{
  "n_layer": 12,
  "d_model": 160,
  "n_head": 5,
  "n_kv_head": 5,
  "head_dim": 32,
  "d_mlp": 640,
  "vocab_size": 4098,
  "activation": "gelu",
  "norm": "layernorm",
  "norm_place": "pre",
  "norm_eps": 1e-05,
  "positions": "alibi",
  "qk_norm": false,
  "attn_scale": 0.177,
  "bias": "all",
  "tie_embeddings": true,
  "parallel_block": false,
  "init": "normal",
  "init_std_qkv": 0.0395,
  "init_std_o": 0.00805,
  "init_std_up": 0.0395,
  "init_std_down": 0.00805,
  "optimizer": "soap_variant",
  "lr": 0.00623,
  "lr_mult_o": 0.871,
  "beta1": 0.95,
  "beta2": 0.95,
  "lr_head": 0.007,
  "grad_clip": 1.0,
  "warmup_steps": 200,
  "schedule": "wsd",
  "decay_fraction": 0.584,
  "decay_shape": "linear",
  "final_lr_fraction": 0.0,
  "batch_tokens": 32768,
  "seq_len": 512,
  "doc_mask": true,
  "train_tokens": 155300000,
  "steps": 4740,
  "dataset": "wikipedia_en"
}
Each number is 500 + 50 x the weight over the matrix's rms, rounded and kept within 0 to 999. Layers, rows and columns count from 0. Numbers have three digits each.

# layer 8 MLP up, 640x160, rms 0.136, rows 478-521, columns 0-159
468494562445467437549391506581428582452500476450457400467482485506524464475495485557483542613483422478550501494659492433526593470494474442474581440533514487491545459481493403475488490567536652511457503498578572523550449456523482437478503438563478446456555535526474515470487607523548534464597493461549533538419430479493485513510536543474544424450570538492398497413488524521409464546463449619513463443522564437506531500526567467472496517460528476564505540481504513459518460529466535
554441409498600451440369435412472522563467440475512548548497582473458457507463573436527493462574503467487481522449469406565581523495567522395471456516502577492546541454506489568608486589525492508413561477551464562473446476478516542549463465436466534558498472563465454428382457507548531479429501576480543515475468571456453574450482476492548479505513520461560576474455500508471543507453493521508513471552543435426482492554494530477605474518461463508513534459403530456549530511472515
448462453586525506462535470592421486498460533576502580629443488623479443476511525462521543584466515440510505460565590538530432418450493574570522448566455514540453478527428579480513549503504520452507545484459507475404458488492473451544375522555468522473522492526555520427473545432463541512580375541465447550487464471467486565440443526429445445514473501472457521474523452599474567597485605492619538518557519502521545436407565519567511472478499517568511545475510467488482453510492507
462487575454492429556455488599529491526354548497495477533505503532549473475414419512550520484529514503492532445490467436429546529484566491468537525565577464494530543545518474444477486427534415529499547486491610487515501409446510579558444542549407538442529417399478503475519487431487577527580595490475416397512505531543401406494554458465418510566603451467484474524504466411462478534474459553485581544563454479497557483534532608486542461597474453481446452413497559561460467521508457
463531551513483437435536541471569464460460426532487478458486469516590504438390578546477537570464487529521529456550491506509455585590621516585432567518489554557452526463577539537579469600556447423511486553536473438474588514456578578484576562489467492440473553528505433499543449512417482553474468484540568477559511567499443520403462510417483505487528501415464432556572486530557480555456441553443543481500487560487571431464577594569513540447528496544452389590607479447539525553553460
385533454471433544492517606361480525550546564492447506509443471565543590582501455461556474550470538459484499450475493402517448482509549460454558448545441448515583510483525503593470607535577478563465508505390564562533501548455475530406446574508502449498526500530533607438453510528427472538503516527485440430506476515524497567439538510498524465519462538502504503535484495539570402503529580476551539444473425473512467483543508563493541505567498491431493472447484527482517549496504513
547475485444517519567491570463447540359507624480487422569495445524487511455519475523473507544458463508480488507479433507443444526588487541444485446549529541425469533536540562489482479480584545502455548481486544611435511525551571491529604466534475498511531470467528527496485509429532440590513554495448453428570491560487476470450448587503582539425527508452460428515471522500583438586476455521538531490472488577552586595514469542504527535518520485489499508474579510501467457458417504
360435441509493474481535587455490523493502583545471338438483522461472562619516434552491524551470499563428537502501504497532488457559559539538607481540467395457552505584492487550536572533557474559500469510563535509521438503572497431464513364478508503519590537458503474489461493449455511551481490570410570539496500496553404528500508557494510483525476568428516518416544389449490491583535421504529530476537491497483545419453429590508465451454512556463538412463488467465524508487546526
567555561529500484507452496587423536507457514454506508494512508422547489551411440522560523510496437449552529530524524513477521512565573469479492515560547574531477528489481522611490550521494546596483515572464451510529491537537454500445485462519459399497512504536489456466484571491463428414504570446519454522543471435423460480505489536463461563478441619443492500516421532569587420570531465573436569415491519464533561524515572499515503457416522514495389427435453461479538533616507507
456498400426555590471474482571434589411567487458534454494495556462477546462521544538482562443471411446497544477477465498438430541569581516542465523540546501451470466466561525526519553464461551552568556520547515436499515581414478453584504558529473426459516506513539453471466572552407472536556461530482538481509590459564513514471477508475560490478491469559405509398617576435458592540512528541578543465496528552352471499556530472475574522578524557529465487492525519546463458494586471
539449553523552559451466490508512427385518608478477502526502502476570473445441549504478450498469454544445584502500562554479462528549484472552499490501574594436572485458631622517457458550394512488441483430541495382470486472435513453570481572483490470493512561437432556418551494457512544470484542486587507497428434466444492428494491414566462521524458588469551509503495527357459479603561568539515453592556494460582518403545504614553553526414486554430492540483472506407545481456494496
418574413492440580453553474518487535537422432494456579589552539532528545482547462488456557531484497445437480546484551465461513527451483500505394477479454502499559434445517516533462576530483514534561489476499539560519502476443494536534599521507491487469459498497469552531529487565457524490424595436431510482422530483505523548398483443406558508502549472494426526518521416535404456461491499464555508480598583486456523553490415577536541394543545501529471517502438624522495456461535413
442526497488480472500545480523501451540537555563458435604436524553544561508509462581457478640547524550483544440517519526554432452504499500487407490405580440546481506434484458414531461488541565482525582466473478502482451468406539522502459471553464464490571517476495432460445561438507564516448561526497565512425467415561522440412490528486523591454406529576433546501527532530526515476526508465534556508501415501442534540496519437520500480597481479526499531498404451546495531542518516
491447505512583534504494528550572499425403461466455499476514492430553441533458428426497544486593525450537493523497496488514396520537561465532388437458444539491631505498503455453556488522468461553554459491502434459444520531553543328500458522437588439459596522488460411545516423440550457471555520410519529493481472518519509464538532449489495474513521506442549433511476512464549525554505570433420519498488499470557416413502523511603503536440490437503566524466534561524448500398471520
504542378562562464480468506516554584509464512428533560518445492489543448473513533466470509435555493486510620576498515514449511597414528502493536529509471474482435663531452517525501504550434606492542518412485463541428440460520510406435538413464504559451540579595412447456552435493467471523519575483547526528482555537385530487538477591470443574504557533541479537506486501598461532490480500438547554481425525566505549587512506466472571542488484606530536600545476439499448476426465405
464507449453557468448469475442526442504516492446522530473515567478477485472387501488533511469487497548481563526529473468487498487369623526503551540501417556450521594492441501493486560539502543508461476403549490469514392522566449443532502610517506506430536540519424430426383484533563591468463475450517445515505558447529549631437538527568519439493540531516457524481572503453558516487474514494424445432533505490375429493551521577476587431477539537524462602534525527527478522457430421
510537461555427599433450581481550461506519432471456405493570534546539483463588548486451542582555451450428426539518518545558488498547598423573446475462504459512633496517575526495559529461576452489444430529492469492473482544539454470480514526470559472530546626493460510517517527524471473537460501451488495453478471452522490474479545500435590476472531468478466445539516495446477512405491462454527469442451524528487388496519486539507528532433537447508530540517451497504540551408506463
491505428356541399454525475512502501551546553474507564558507544457507455521483445452471527546472427436531557465569430533561510498360505587509480543493462558514512454461497466506519520486462481553517524466516419514439569478541391555509559437474509504462380557516558503562606528507472438458513573472508506504459494549554494456532543473517548522605505460470471546508433511484439483532547497461501466534451434506491386495551518463521511488573501585468507498498580463564551440430512456
543484546549465547461419420478511496567519419446622556444432557466497562520533504449589539504493455396564549499563432522509489539442594521533466390528487461409436537563388454530493465556470601513519523515476519534441513478485507516495501455481489503475487474444447475505515510452464572432452433575483496530420528589714575405518487469506408485495497404440430523505539486496479527468524517514453504466517491581483569527561590533527516436477491486476449489552400555395549474488474426
523434442473457552476497487520525536456528595506554467484511533475519489477472562532500482603607497473512429460395525486503506474470540422447391472477491534558479452511496492531482499567463482507492433541504599526518536472511572423484518539524503479484460516533551414465421503446550485441501438586540460544532460610512564548500506504399501575475390455536438484544485445374519506537444488467487476516569490469535525486519456531518512479410476574503476451448524517470535450462641495
376479530455469451565519476510396514521421458431447494529469546457538525549472469415569467507507431457590471483548537493540510569499489487447536451479474459539464528544567393514494574521509563601475555548481491518506435497580459451540537528544466521393482568486512485457531496534433527534571539409439534450563539566459467534589498496515572537507529515513488432514529499482435557516540394514505534481596537484517521440444351601522474417484519567475460530408468509498502443536578443
495528575485485575540614466545475512624490528498506520531636594483420483502547530475424549534480423468553488506499510485483599566500481415527512470498523515493506517494487599485493496574554526533533542463556494531577486422469390480524512486486438508544523516474568520507527573536479542447475454475515391485433427600481495443417525422519486547426392535530492588460446475490521417516479464537395532424504516557512501430641494572493490468475471572433406510545455513565583548548445464
549486575512492520437494393475475565524530524403428462468464551463483439502535458439438522415476401440575516522465528488471531446541476477440531502563484397524493455407476435477597434480456552463465541488474374395600506517412454479519501530423526484546546523536514519452420510389534464474486468456561449410474573507511465485399511539479420579418417503573518540566479493424426512414439518468502553529565465520539569593539435481478566516613598483421608560572572531542502491509396531
489420551491426437522463539474548519540490533469509612513490469529389426528487435480551470489507505484408471541528526501423465484486524489502430463533480443556528468548532517508504499416594503523510504493521414506463431511514510487493551463542599503527533514491496526451473511543576483468530541509400608568483527512477468552477640481472467464520451581467563499519444395515632565484553493517459462419523490512601563549555559473560586508442506497447611473520530404461371482559518517
472445533505415548546508523530463489534442417471462543549561534494505514450441433559503555511489509563533514489430462530484427396501574637513408510480474530518489563396508487485491548465542524501438524436483508578524426486427543441481534524492556503402476517492554489423531487497490488488491615490469488483521518469535422649508580489436470559520559480556391482467498523589510463487527476519442478452518477476523501481501545626519560542457521564483482552533528568507495518539501497
420481492393542559503500512560443553440502529437474435555433453412542520480424574516473474507560481482515444465559518507402440504511456524482467479511452563495464531523498583547465575487500533569509474456518404531445531557568497484549497412519390487481452490427507524476536559480491472464525557408434562493456581461447541504480499467530595487410456541473431556574515516506477427512576524488515489507533413504520541486502465515577529438483493499455439407430565559531555501518435579
433530504425515410538441461486514505481438599548537451509537450482525448467582526547453511493421468542453576436594515477460482500582474400513531521499512420555405546480530487496430533543473497500496521504570503481506486506460440498430480564446509521399463459445547477558500460561518541513501534593417518538492517511560466564584481448509487496550489487484502412574570465513549474603490486534501497486480433467495522551519478459513501429450427663594457464444560544476511486536575541
421430442469605579483479439528390422581487539485428571539438448543509547505520502439426496520507577608553531478507454539560496372449525549462569528552487432425495527507477608564512512553530467574580535516455425597438551490498450545512504485490590503498495505418483484443543448505489414520468485471387468475527446565519502526568488497490596487545480447465452508466543538574518517525489475482434482569451567542567532451557519522556518511569512417589512514516525463490445527526492495
452470515440372570469454593430416532495504519458507502510564504387529439522538472472514496502398535535570442560524496466559438436494520496490461534452406510491456566495512551511482547522486461450525518435580495466483536429633506524492586415470509534613533509498527473484482599567480476461504554512433563524593525497530491577478476595506511383464552426490513520476513537568498556591609470528388511593441505476488544544549483468498481463367479548409510423510478492483462447529502546
564576518464478534559475501528494502420456596497651541499447469490595494421445480531505509487480452483478603544472478437534472505511408457574511499479493538543575530525524508479522506510474433575491459589568540450541483482485514513505440493587482456482487496471515477469498507490470565496465519445570456430413463519600528453424452517409429491476392476492473570530500565447410488539467466545447585540471470476441481544484554480515519482522439530497448492574509503550465517480465578
457431531476550450476562540606495499587500519485427462493556541557459533528568561556488529553426450516459512539453509426524613555544440505467421495521590522528522458433457503474415470509480500485584416492364481484505494472485504515517489592601472467405541368405494489453480497414576529554480503440530494419408492497519381587521422486549532542464465524535477472593544454512501496593468609521456507487488467517573575539432511477399505593482495567527633508535510527555491460510435506
517479435510487529461492433546454499447593480579498597502528597546465507511520545507462406560468470491599547489543475439474550499484526469504425506553575466441533443438557486500471502514520575461549487488455583449515578368557471412447567506535561480498435376476415483428469481550453431546508526451422554354475405550574483496478491464543441508436511529438478524531525566535440493520479462479503566546414478568425485597488562515461588535568464478498546494505539545471477423488461531
509489518441480572527523513563494408594456521584492427475438592545603455459538462483446500580516520418528513455448440597476482501431528526531552472546559561467548500571493514467450452472432618583443483456502574503556501471497521453572456589511415487596495515618569437458473530485381508449469578518522442522483481453520442501445497476595472494478411437453472475569483524518551543462519498450490372587565586496474431496492549523527570477490517557532592518441448529488478469468546444
456495485529572423566569408602518525460552469440455531543470469521525488613428482458511464489518503501501556483483471414440483453460466476464494598583416561506453480470518445530466519532558442479567448525479454520446585489510483473460476591453452485535527510550502576486414463511408505528564451469504544522564523495455576604457517681500597561496504543463545539567587414453480440472385472526514445525504538523404429555491445514556601515522404464481578498465628457487435509561531394
517511479490504561496521443458442378534435460532480470500559460486531439505448509370475442535443527527523586578530567495529496370513453469529460544520546517567446546460510483575506487608405408524498480507352457616519439440453483466487479591482624499370416506452413587479437428534422538460478414462565475524510472556498460542450434500438529656492490543540512527548420627531548493559421427350508573478555527478496615407457544489555533478408419480481539478442471517625594483464562481
505447550469550480422554467426594506489423501510497586544439519573464506617431488612422568480423424453510551459511524454478450485525387500457502480450377523518564565522560544550500486522478500472524469503570540510503487478462452560553466567511470602450551400539405419514503519533533475507428617476307579516517467511534508511523419506444488465518579554498538546461473529556530483505441546458391503487529517538490431466492513532504509522392508428541566653464484480430496579514560473
472543546479540470426428537576455521458513554502489427481524578420539463531440471507642442509480472510591468485407479492504539572519532487492435502506499462446509635495505519543462441605522511500469554468451488452405503504432457446484535498522533456506465462509577495513447430473485452522459450488524470538519526502428433528520476482440552537523461468490578384510463481580485506534514485455482512453526588495462501472396469465578503480481445516463518569484503463485539481491562460
497628458444555532489484519471510511560425509352460571460464456557517481441558470476512497459508529500531502538567553462426590539423429489460459535469544505449476543408432471523473509536520570650520526504454486476415442500519491506461469490533472578492460503591459501503489557520504492355512426520503512505560464460481485443540483576513463556479474479544515421506500481397449553632536559599529497477499441427500516473470576473462538508513489601587460577537542485528444570435519395
490513559481466615467515505580486532464479533492471486520461420512517537473590610565540425507440526465567449424480445519564416463524480482529548453518569480516515506495547443539471535492560592441550429526634518476523438505488466463392399491472510469423522475529490464488568595577445495471564465488412491636557546473690438466396461367479502556419492472511467428491480433611433450519482523578502591486526548450550534543465456494490576517486511424532490560499474489579530453407533497
457567500559483527516448530459595417471555442451500517468516548447428504549542460526532535404521435530490461453525430447520478510474476480474523500534538545462487516416418510496599580495559578479503497527467533487564541507507551453535439532509548495587476560465571542427385536538465537541457445459440516497534529514466479488453453462511516474478494514492501495473487494501472491524493565488459538547459460580587507441527478563499533455533483475451483405433602479556504480520590407
456543411377542450422483387459531456410403574521527545461464524500479432634539452453571501514585484523501506508530468440534547539538461486535434356455484512468465486430497471521491412589565487493435505548549452509472441501442494496471517553515577453557448540556425482431449494519448530473499411482495504486541457678505449477636426594594549476572562417408384552491493491537482538590532454518555539572519563533557387479564542541478544412542539537535461574578550507528523404443426501
512602517520499490612517441546524493610473462408514473459525541469554557502487451556487466497494562461391541446460533501539546378454395454510478441541606667480535531503494515487568503505469370475502561501471497581447486462471488535512560496495409428395601529485428483509469539460421454536510504469499576539497474497547467499499496542439472570546518482508505552572563483460481510560524507473517480546425496471446530482436439458556526569403468485511492453517559545467390563456512500
422514517497561546503480530494500516467482380465479460457502456528571537525511495534475493514566518417529592399483553522502539526486484537436512476515466475458466484494467519471521583498563531427524589524562482543534454572481428540510458495555525503504505534404480454425528499382523504506376577499565535468548482501490481554501514537448498519505422439549481480473554570485587499583503541480498543505490442486544573548494517534546516547501517485556573524545536505477388492429413486
512585501479588495505477565522468461522443565355463493415499423459475453515431445538518590502513404534479474493483470502505557460450532517480490468588454563461532533458491476500525505596479468494544446480503535475566592498494560568572405489502476445494489454465494529503475488554559421522411504452425476513411439517484489505507502491547587572575510481483522477603500512553522575583507561482475495466520502474558573508485508546573496424408460569529535432443412480460497499560500433
# layer 8 MLP down (transposed), 640x160, rms 0.151, rows 478-521, columns 0-159
478489482428506479521523563400338504460521518569440462447538473438522497554506383483495463436494543542480542477518478519441438485463521582429407552444462592455396532478589469472467491562554539415547458526570522498544601495512548539465568492524494449304446495599418420474533460617540531538489547547487453512476482376454452432599510564526475482469544557493496552434524543482518424507551488487410503494535548517556647467576463463532576562536475490499548460536473552533458554553469473
490531522494470518405505380435488624433505480465558512478488475442527481507544527419524502431466553415424489449487522568481502476452307576451582505469575590478432492476449513475512502463485487516474553542435534661489475480535535534618521483465524551525489468457408537517410449481579530515512463459432519470454440468485581502617493480506444555506460457527513492473408460578566434395655538488508435546486539493487455476567410497455622517539488532495455495567526552509579549539497505
456489490384490540479538463479395464530541499445494502604502531523527573526523556503581516554483464435479542522453408338513387537430473417501481443549532515553600521499486602462470448533489534564462550435594440548501538489477518450536537519599460555532504583497531533591424412531512524528535509523519547507531516488531429594473559479478441569503516445591557485444505532530546491400494538506551511513461464536475507480489511502554571520519424514472502470524492499509455439540472518
600469529529446472490453574557536479497443415496490450474503559462491498515551511458443503414454541518531500526549495425510571524521431589362520540411462462483453406486588413394472504494547500446583560501493563486435417446441522520531488510500427501540503438504546595540490420576465608501485468454587598480488523536524448382414488511439519462580478467416428440471473491475518466493481407394584532479501578492459512458489571571521491432472478639422432501498456436587498554485570496
497498566471545484522532557539457514511564479470538482525502541581521505538521452514412412465467551480510482452520521490499477446550638512447486513432547515500545508482461573473481506471546514475417512545467513559520529564527537490492470580533572556455534468553539527462464541492525548429454538575567441485511447469441503516592570516559488454531506516533575531485481545499489540423407450447527470535503550478466489545558483498430491504544491463507475462461452518573476509447489517
518446542484531535486496561473540477451459548570534481548538494456519497527475530477493488623538524502535556477525536512493516496543517434534423559527558510625507501491495351474479377454570493458463600491556529481478529453515608443532520438484512478463489580509425575551496504493520579501438524470494515523459556594526520531465512459529491492514460534468406464464550476439466426434557435501499491554454488402461484502523559472529533432439492532541485487489556540524495545508591466
516468489511587508512593518499532455498522510490519465515530457513506489447590541389516565531528499517491463542504579551608508506514540433546510475474473528428522489479499474526515466544489453499555448469531466474416500438487451439492525497549431567423419535444440511555512418522469544468478509384512463505528515463564517544500449486416476476590560488432504520489412522519488451478438403505432465425497417440467501475501448501587411518402538505429508449465420460451564521613493593
545525531539519489586510491467505535488519491384425551521422504522562434466504551448627534501479436447598525460513615506547451513526455482484514496507513447545558547506446602557492526490406486441531527515515489581516532475501512469408434537490555484384482488505491499385515523540581433455547472497503517558439499510433522551564521448516533509499540497448559423482524547514565528559411512420500530457445584402476472476455498490444504455523415451441497451491451550526461518488520475
415536446549550389461414541458489522545420510563514494512496512485479556463438442544528511485450495585493415544434467400496520445364451498550516499533638486467513469578523473469472482368501557527486466523505527522494528559507474467565375518474513501548420587488580496478500491515580529509511498495415476423528511471470426577487469559565444467493506524453472491565459485580472558500479479612469501554498444465473483431590538436538519526517453555497499392431378413524543438503523521
491445504457429445537484421502448456584531512529540575406505438537472560400505499529433485503520526509521407600517522515529468500453533505529554515455509612502530499548504508506524503541519503422379521458473559510469451433547600446508534482446479501519467439396431507555474456559526554459585482490559403451513569480576480457505430525480531508497509441525582492441464548496487428469487442538428534552472519547599429518473393516398488462447476432533504486516553492564502527574492559
563541492539560465499489491549495456520393542511536439497499423524470518539471561559508493566576534481485469497485523542508526493588520461441489548516407486504431535537464469534517600385491566506444532483538514539496503525517510434513576507468555476464480543517578510462515570495525496529489485520485507481443471566595495472426495498511500515553528424465589501484553450579514371461444562529481528490492470540497512508428480504401462534582592508622446512532446571516466480475421491
496467458443453482617436479478447466483473503468498513443569510518545482540488469493567465457530561454586481571566498474481582481503425581432452521460503559467524546497451531404543525507428537458563502542469536477523455443459477543477520420468521550575504530486447442464440509418508548502596456459530490485562576533533577496523495540465482495489542485564527449494472473507552474506679549502534487530476485527526407432485493570469447550527543435453455464545442524482545455625570510
561535494484510488538475563399527589448533479450463592463554472476479540421448462508543558489481496592590552502577535489549505377552453507506478506459442567484449570530533456514459461391488463507511475533583507529481597498547502485490467530471444487439545463588532538512444459575433489408521503526483542498460458580386411515449458514476515526536598600466552524543464481432579511483546518457494482561445561475628498486460412525530537509520486562504472476595463547454550462502539488
452558530514492494483564464424451483601556539454529585509531520577486596444558504611448485553485497455432465530481438515598536523464596515524581546525531484513459557503503507539502520498484471452436461482465574490492505507489523564491448481528425524490428507426536489413453544572460490541469431506479495555485528493462425480506462525568531443461450536536553573438538444490466510467463462527501478533501600503499627576488433546388510520439460543517546431510445482516513535535475529
503551540483458378500571459422467552518411493542600579613480440517455449607568462485416464369478593553424565408520546398478512456494446494617508468435484550520517540511503476445503471491518513488501543564457471468499432477490487435572526476518553471497562534513607456590547455389535457493432485505513523417456501532529434489494353499488578471537435480571488484567505453494523414537514532577480490575530536457530476528391471561430394475447429376459461538515485581571480457553539448
443455566471426501538498463475500690473388553403462456538501600420628453465474495503455444442602500483585521589488553485489512551495596516424505516481512474488376519437564434533512507476540529563495453538519534445578498556456490357568485501579396547571458455564535449527514515442469427526503487485453504487543497517393449559408509396513454547530504539465494575475448514425493421506568458562565534535603545552498451462515512464552532647443509468524437529522574432467456464502423537
474448550384565472533543503496396451460490512585423527491457573436569571550517476539547486493460487538443499465572525539495477577533514525433401481529456469499474534518401507527567534474498501512497526515470564569549487479524474493442459539488572571566490423527492458582492496448534476485483628496526486499538478514474513570557456556514457437526490495500500529508552424516499395510497486503586538580566396538519486491514478473468415581500543494465445549532467501607450527457528500
518440544516483549577454563496508497493496559430510540580434588473464512484493611468527535466510546506432514476457529330467481442525434556587553502491504540467467485428445447483412513491494482475415519502482503492541463454507539470431477450493452473464472526562597493425498508356434420566418390480587471438463483437479566453471438510473449549433428553380502421512464507477524556476566621509531481601391500563568476474453481503488489457443504519397490505404493491516489514556528586
497548436567525539523525509447510462509533543524473513514479574423467460406568588554497482477463448466504544490473517507564585482444568504457537521442491482526462587575456503547506537504464440493402617502577454540445608450415536520513448502431435476432492519476518482497502496544484542573410530533539402483403517540477508473494487423485564470541511462445459462527471452518481515476505531501597490494421492506469473548453602518487435449501505449470444564505517470480450396544476559
453500470476481508484370520498524510507480464415493511539505528492454476473535461488432464477450584546436460454386497452525477513517506564496549448454485480450458497530477494542550482483476509547475529489523481521478508464426463521465538536480481421536465550461385574488501581526429423517533526508435623490442529439532475571599486544512478493477467533476557500545574567527469435474495455519539479478449411544489511552553464449498507521481469455359533485511497478409469496624466520
523553583542491522557540536390476510580395585451585544545449571495430491499531493579514478558500540474536487452503523524417509619511477544506470501553560430485561530528500516506504437608476548423564584453448447525432511475522427515470501472501408537545458498443547494388461415489565504475401454459478588438389513452585629485386463438529436456534481451498468404447412528536534545476469569356558507475474571568468414545585454520532480455492519409472502623520531539508507536498488505
492528541517534441552454428529552629516463387492455458516506513541547490408511554509445551448504466498465461508498502604378575418524466509439446489497530578446519425523442433472538535490545525548538544487535536558496512529548535476551566435550488515529458518513582516481414564567612595478569496418543461464474473472411528497396490470444417490484583497505473463447449517472521589560617389515456484523448448526412468481544477516439478555500468579451524524544517518484556464452428480
468556491538503488540576398499552556459481527414562452452515582480399556389454477510443506530544548549549422464559467411508418547550462498546579408454477480380580483439535536472583531559392378410566435514397511466585480611439396398501412446431614455489399502459497501504452530550502491513433499564540440510519525417503449469471621527500480458487566463484569469460553475606547394504502532575523585462430545476500559545484473523533460557483533464552490429480423558449446565423466582
509519538486467453502525551422554518438526536503514472478423493488442450441562543572483466530527517384505476528538535478501601542467557524460468490430506521617445476573527569556565496501467430514445537473498386428499563537442499481458517429434468456549503502477540577499517499606411474477535521508457558568469520524535488524499479527438510527485576475566584466463482545428530434615397530505500482487455489505485482466514538525542504545488456480471517509591551505580491557574587528
485448477570511489494514498499510522529540477476511515434388529445503497591501522449496632564498517420447482559501551609476557549360514429531588424480541526553495480544500534405426466578489471457556471484547491452497507528543493573434515422534514601399521550477564545497477570549422498461442415533534469553479467625524589560567554551468536461508498474502553460486566487459555491529457443551499568500601448458543496453466438498489509531498446567466569476447564452480510589470557504
524476506522567407468571492476498538425556522606518461505517538554502433394445470539512546517425535550540435442530441529548529439462467469501412529500488467530532500521448430430562546529397542505558518482522470558480537498539487475502455539642548444541484501575595485620510480391464466494512480517494476521538455510514442450485457477530573546461428449506465480496481458478432547433458547506442481404506531453464493426531531548425456426477470499537375571567532500529481491445477413
509455476522523526461497479493533474531509564428518523575506579478370470515489435452594489510644517502511503470430505471473555486496622628494402509507543506500528496532495533474531484525459538508436504495458424571407418418528490413488367528532432514578522433498504518509497538431465477592579473551440497540537435481495468540554484530489535556522433547457541469528509458551560632551587497467578470445440471483481513535496472501445492534493461504457504547442445425557528569487556486
531466490497544524486465480483430531506425516512564419505460480426388525449466509500555525437437480436503506554559497599521501541566433495579503576546491476406518632610442466491526607600545488520485511544564459472520471551480550553545532447463488483444456513482493429409539477538490463561495521551497593519505533499479477529438569534532467553458518510443467470374434530474508479542505481492531478473559450509529555448513473519409519548505432441583482545440536375421444471427480451
446484489551539434560393575464558518442485497457592389543416543467509604498428575546521578436507439558443440486565558559528461470551483467467500471422478478445476472515497529556530411453451444475505479481552488459539488530475484491459539461539491451525527471431494514527510388576587484519537399589474472551490510499539554404588481399463462533680501527553547520449406452518521485477380531522495590441513470572399536448470539477421537536431488479517474532470471468524590575560490555
542512465552558570523508499507449500429466507481580538477532425522510510607466437471482531469421480467407594537481455500470501431591464544456531485458554526508363440479592508480454509367521545538510420467580432466493488532551511563591556396570447416611521476500540495523478448499584521428557482512498531559516483519552400504518542435449450545505544501523453461425485590431444514588475526487410496600488472416413511460492491505484567656545496426544486447477479403498537571517547534
495507499503521535550516533572433484469470578569577500466505535556536564550606500500479490564381508485501548472541499397495531471528438549496443477556501528509578563498420587483424554592506484480524407482299557536520550508417565535406509483560537499469610433431486523430526448502525553561488483420495578480427550445504462505511420464387574492393500490515635453512524402447510509464558588617516485457519481466505438527516389510461452526462428488435520640489511466514593536424426525
472591540520505509494580446507560552543515525433472586488560466547458478520532595518445527407496476484510511593454460565498419511561478524534501511502506532552535470504551480535500440465450522531589523603536501556497465470563486500446472538473534411440560445513523471529537561485536470489550426479466488493403506569533523536489411495405626560432541398459583524464426433522560564481525526474554365561513480465463446621567468473534466509466527519523456485495520537503555483555425536
527517465492557523507534437544464517476472427498543489495474456505474426482587482439417526486493502541512507489551537488494543475538479531465446406500494455412509592553472479439475566553608498538516409561418506467552539575470487436502445427574492535561491458489465574544539482522496458500519514479504540469489552607478432532450525503413531400516625540533497469448577577433495472401544422529469531488548504496526468469485513481489459536549476488518393559446604442600548474552471463
563484480512501484442536517550480468488459459541560507492576457469462448471604457571516514521509456452540432488431561554509532573477423491570586364608544475419405540457514493518489570475478553582557477493548547460479490543461548497541388553434415588558526519503477500486460511589411430509459490482457558453433540462545479504491472511494533465435484486441459454465524474583478498536498407554496446494559497506521639456424443612520454464568528545554569517483490512567416491411436470
450444525456525536441406461543553471558555548534498446454496481441536472528490424491567484565471488523522604583494507535564546391564484545524422493639455549480484420476349508500464437593537539445422475507406535515544460495507501509474490438462379529517554504438526574518566607562523485399516429636503504406563554447525487479495492541401492372601472483427485571455495578660367524486558501446370493577474525426424498398485514556583408474399471568513488499521534452498541560419449477
473448468501381546591415432507365404569593546568409498498536487465557540510526489451451557440515547530537479481476454537463514496472506522470558423494439453528472454418449486557464427546524520496476455549507459463519544566437518388510499541567502452509507448488615474516506425429540481514395471450483469522446477399463574554515531484532512564596522424415562482527377521521478407513554474510518611475519566525437443540477472454621417536542564519445572474507527492513533475473380414
514432498500409527578500441463559423523492477502477526500491470510473473499454476531446512490468511501510510490456507469532390388547465522437488513517529450547496454450479463443517534421488537514482438480558490550494557493589527521479476498455502494526446567522433561419505624494497572521410533563497534548487424519501517513536483537518455531543535418541507531448521538451468519542526541564457521547471394470550437448617509578417505439512482499514567555445476519517419508476493444
531577516472436535371512410431540498507505532582551448520581520512489468526553387511491409457531502494453547453385506531465500476489484513520410464571482549445452448499488515510413513538539475536480527489492516477491497529550557540494486536444538498553511517479525381499540573561525380612487504449437465502484546544524474485470501490565557626412490428432451412540533506490470481521504472593504382588532489487450543481522475482585504517553492498457479419543525508487603439533460441
483530532485523453488482593488545577485446584563499553447564500430497507501566567499465474600454538427563462490401496625504397460469461524586441558496424389407548426540467542419557542513503488517514514472545495507442468454523554599440461530543533495565496592526439401454511501470594504512436532550430483566567561491559468496461383503414483518516455440489470469471511521514491535494401470584469446463619478436503408496473451508595452502490554559472421514493475522466548479406517565
503460546335572491554567488430459489529465550457515449539550492395458407531523492500537563514499517460543480420508529517602490496508429476502570459557422466462484503510480480603496563506494468563438476500379558536507517426529502472478500506523471515555472553477579403536453541499538521578474541473489528454589515537542514488418502511457477533516512462491556545427478548502436443440537501487517566593516478542521456431427505537478556568502459446529453477426468490537445425493618467
516461468370565406670378430447539547466429550497580528450444500472504544534588517523474453537504468515462471416506466459581427454408482517578435480512506557465506457459509525387474556446452495520507454469582478524449511394538560577513636533488499469438500503558544530504515451525525481498452488536414409497455509468622425437492505494528483497580465503535451424485585459541559480493477500511642458539460575546533515449568509476488477525441503491588436508518485439580589402577473579
564472411500520516487535458490501493438546495509512510513473596522393451485524475581528484520430468515448460551553518611450457477510619425460522572545460470496486555447470536453450459492507450470547546487479490512542514422488513504502526607517398518544479497487478407419527532476461485436504463520495542480432417498535531507634465488539436586534328559534528515521548585455530545563539418451431445535511482375430496481504543491505498503534504548482511464507477480446469466458501524
532502416513439468523554525466538505536456511513537519454533585495500476503505522495495471496426470594420493626464466430452518519592562450520520527470469471494547469485543449555554452458429486579490571457428528520449458423511485466505442397469456493532511569449527554529468507479449562445527499506418455476502505428532446454498578502526552505471513506534496450508459447408426491396513391481532500421530516490478524513537456487434508438462433499441453545505451518562567530437587584
531514429450453401461511482478515581480584412493482524479493391550490509567488487440478517389531477533531475446388591392483565464477446454447441518523523512561487556554518486495418602482520544433446485481502494413542518532515553509605472570513570592541433491436542523468512520462510400594443511522450513517524527577463479507524557429456531553474620469499534496465437494526522486545543542489439541494583537479407528420522498458558512571518415455541531476438446532468529475515489498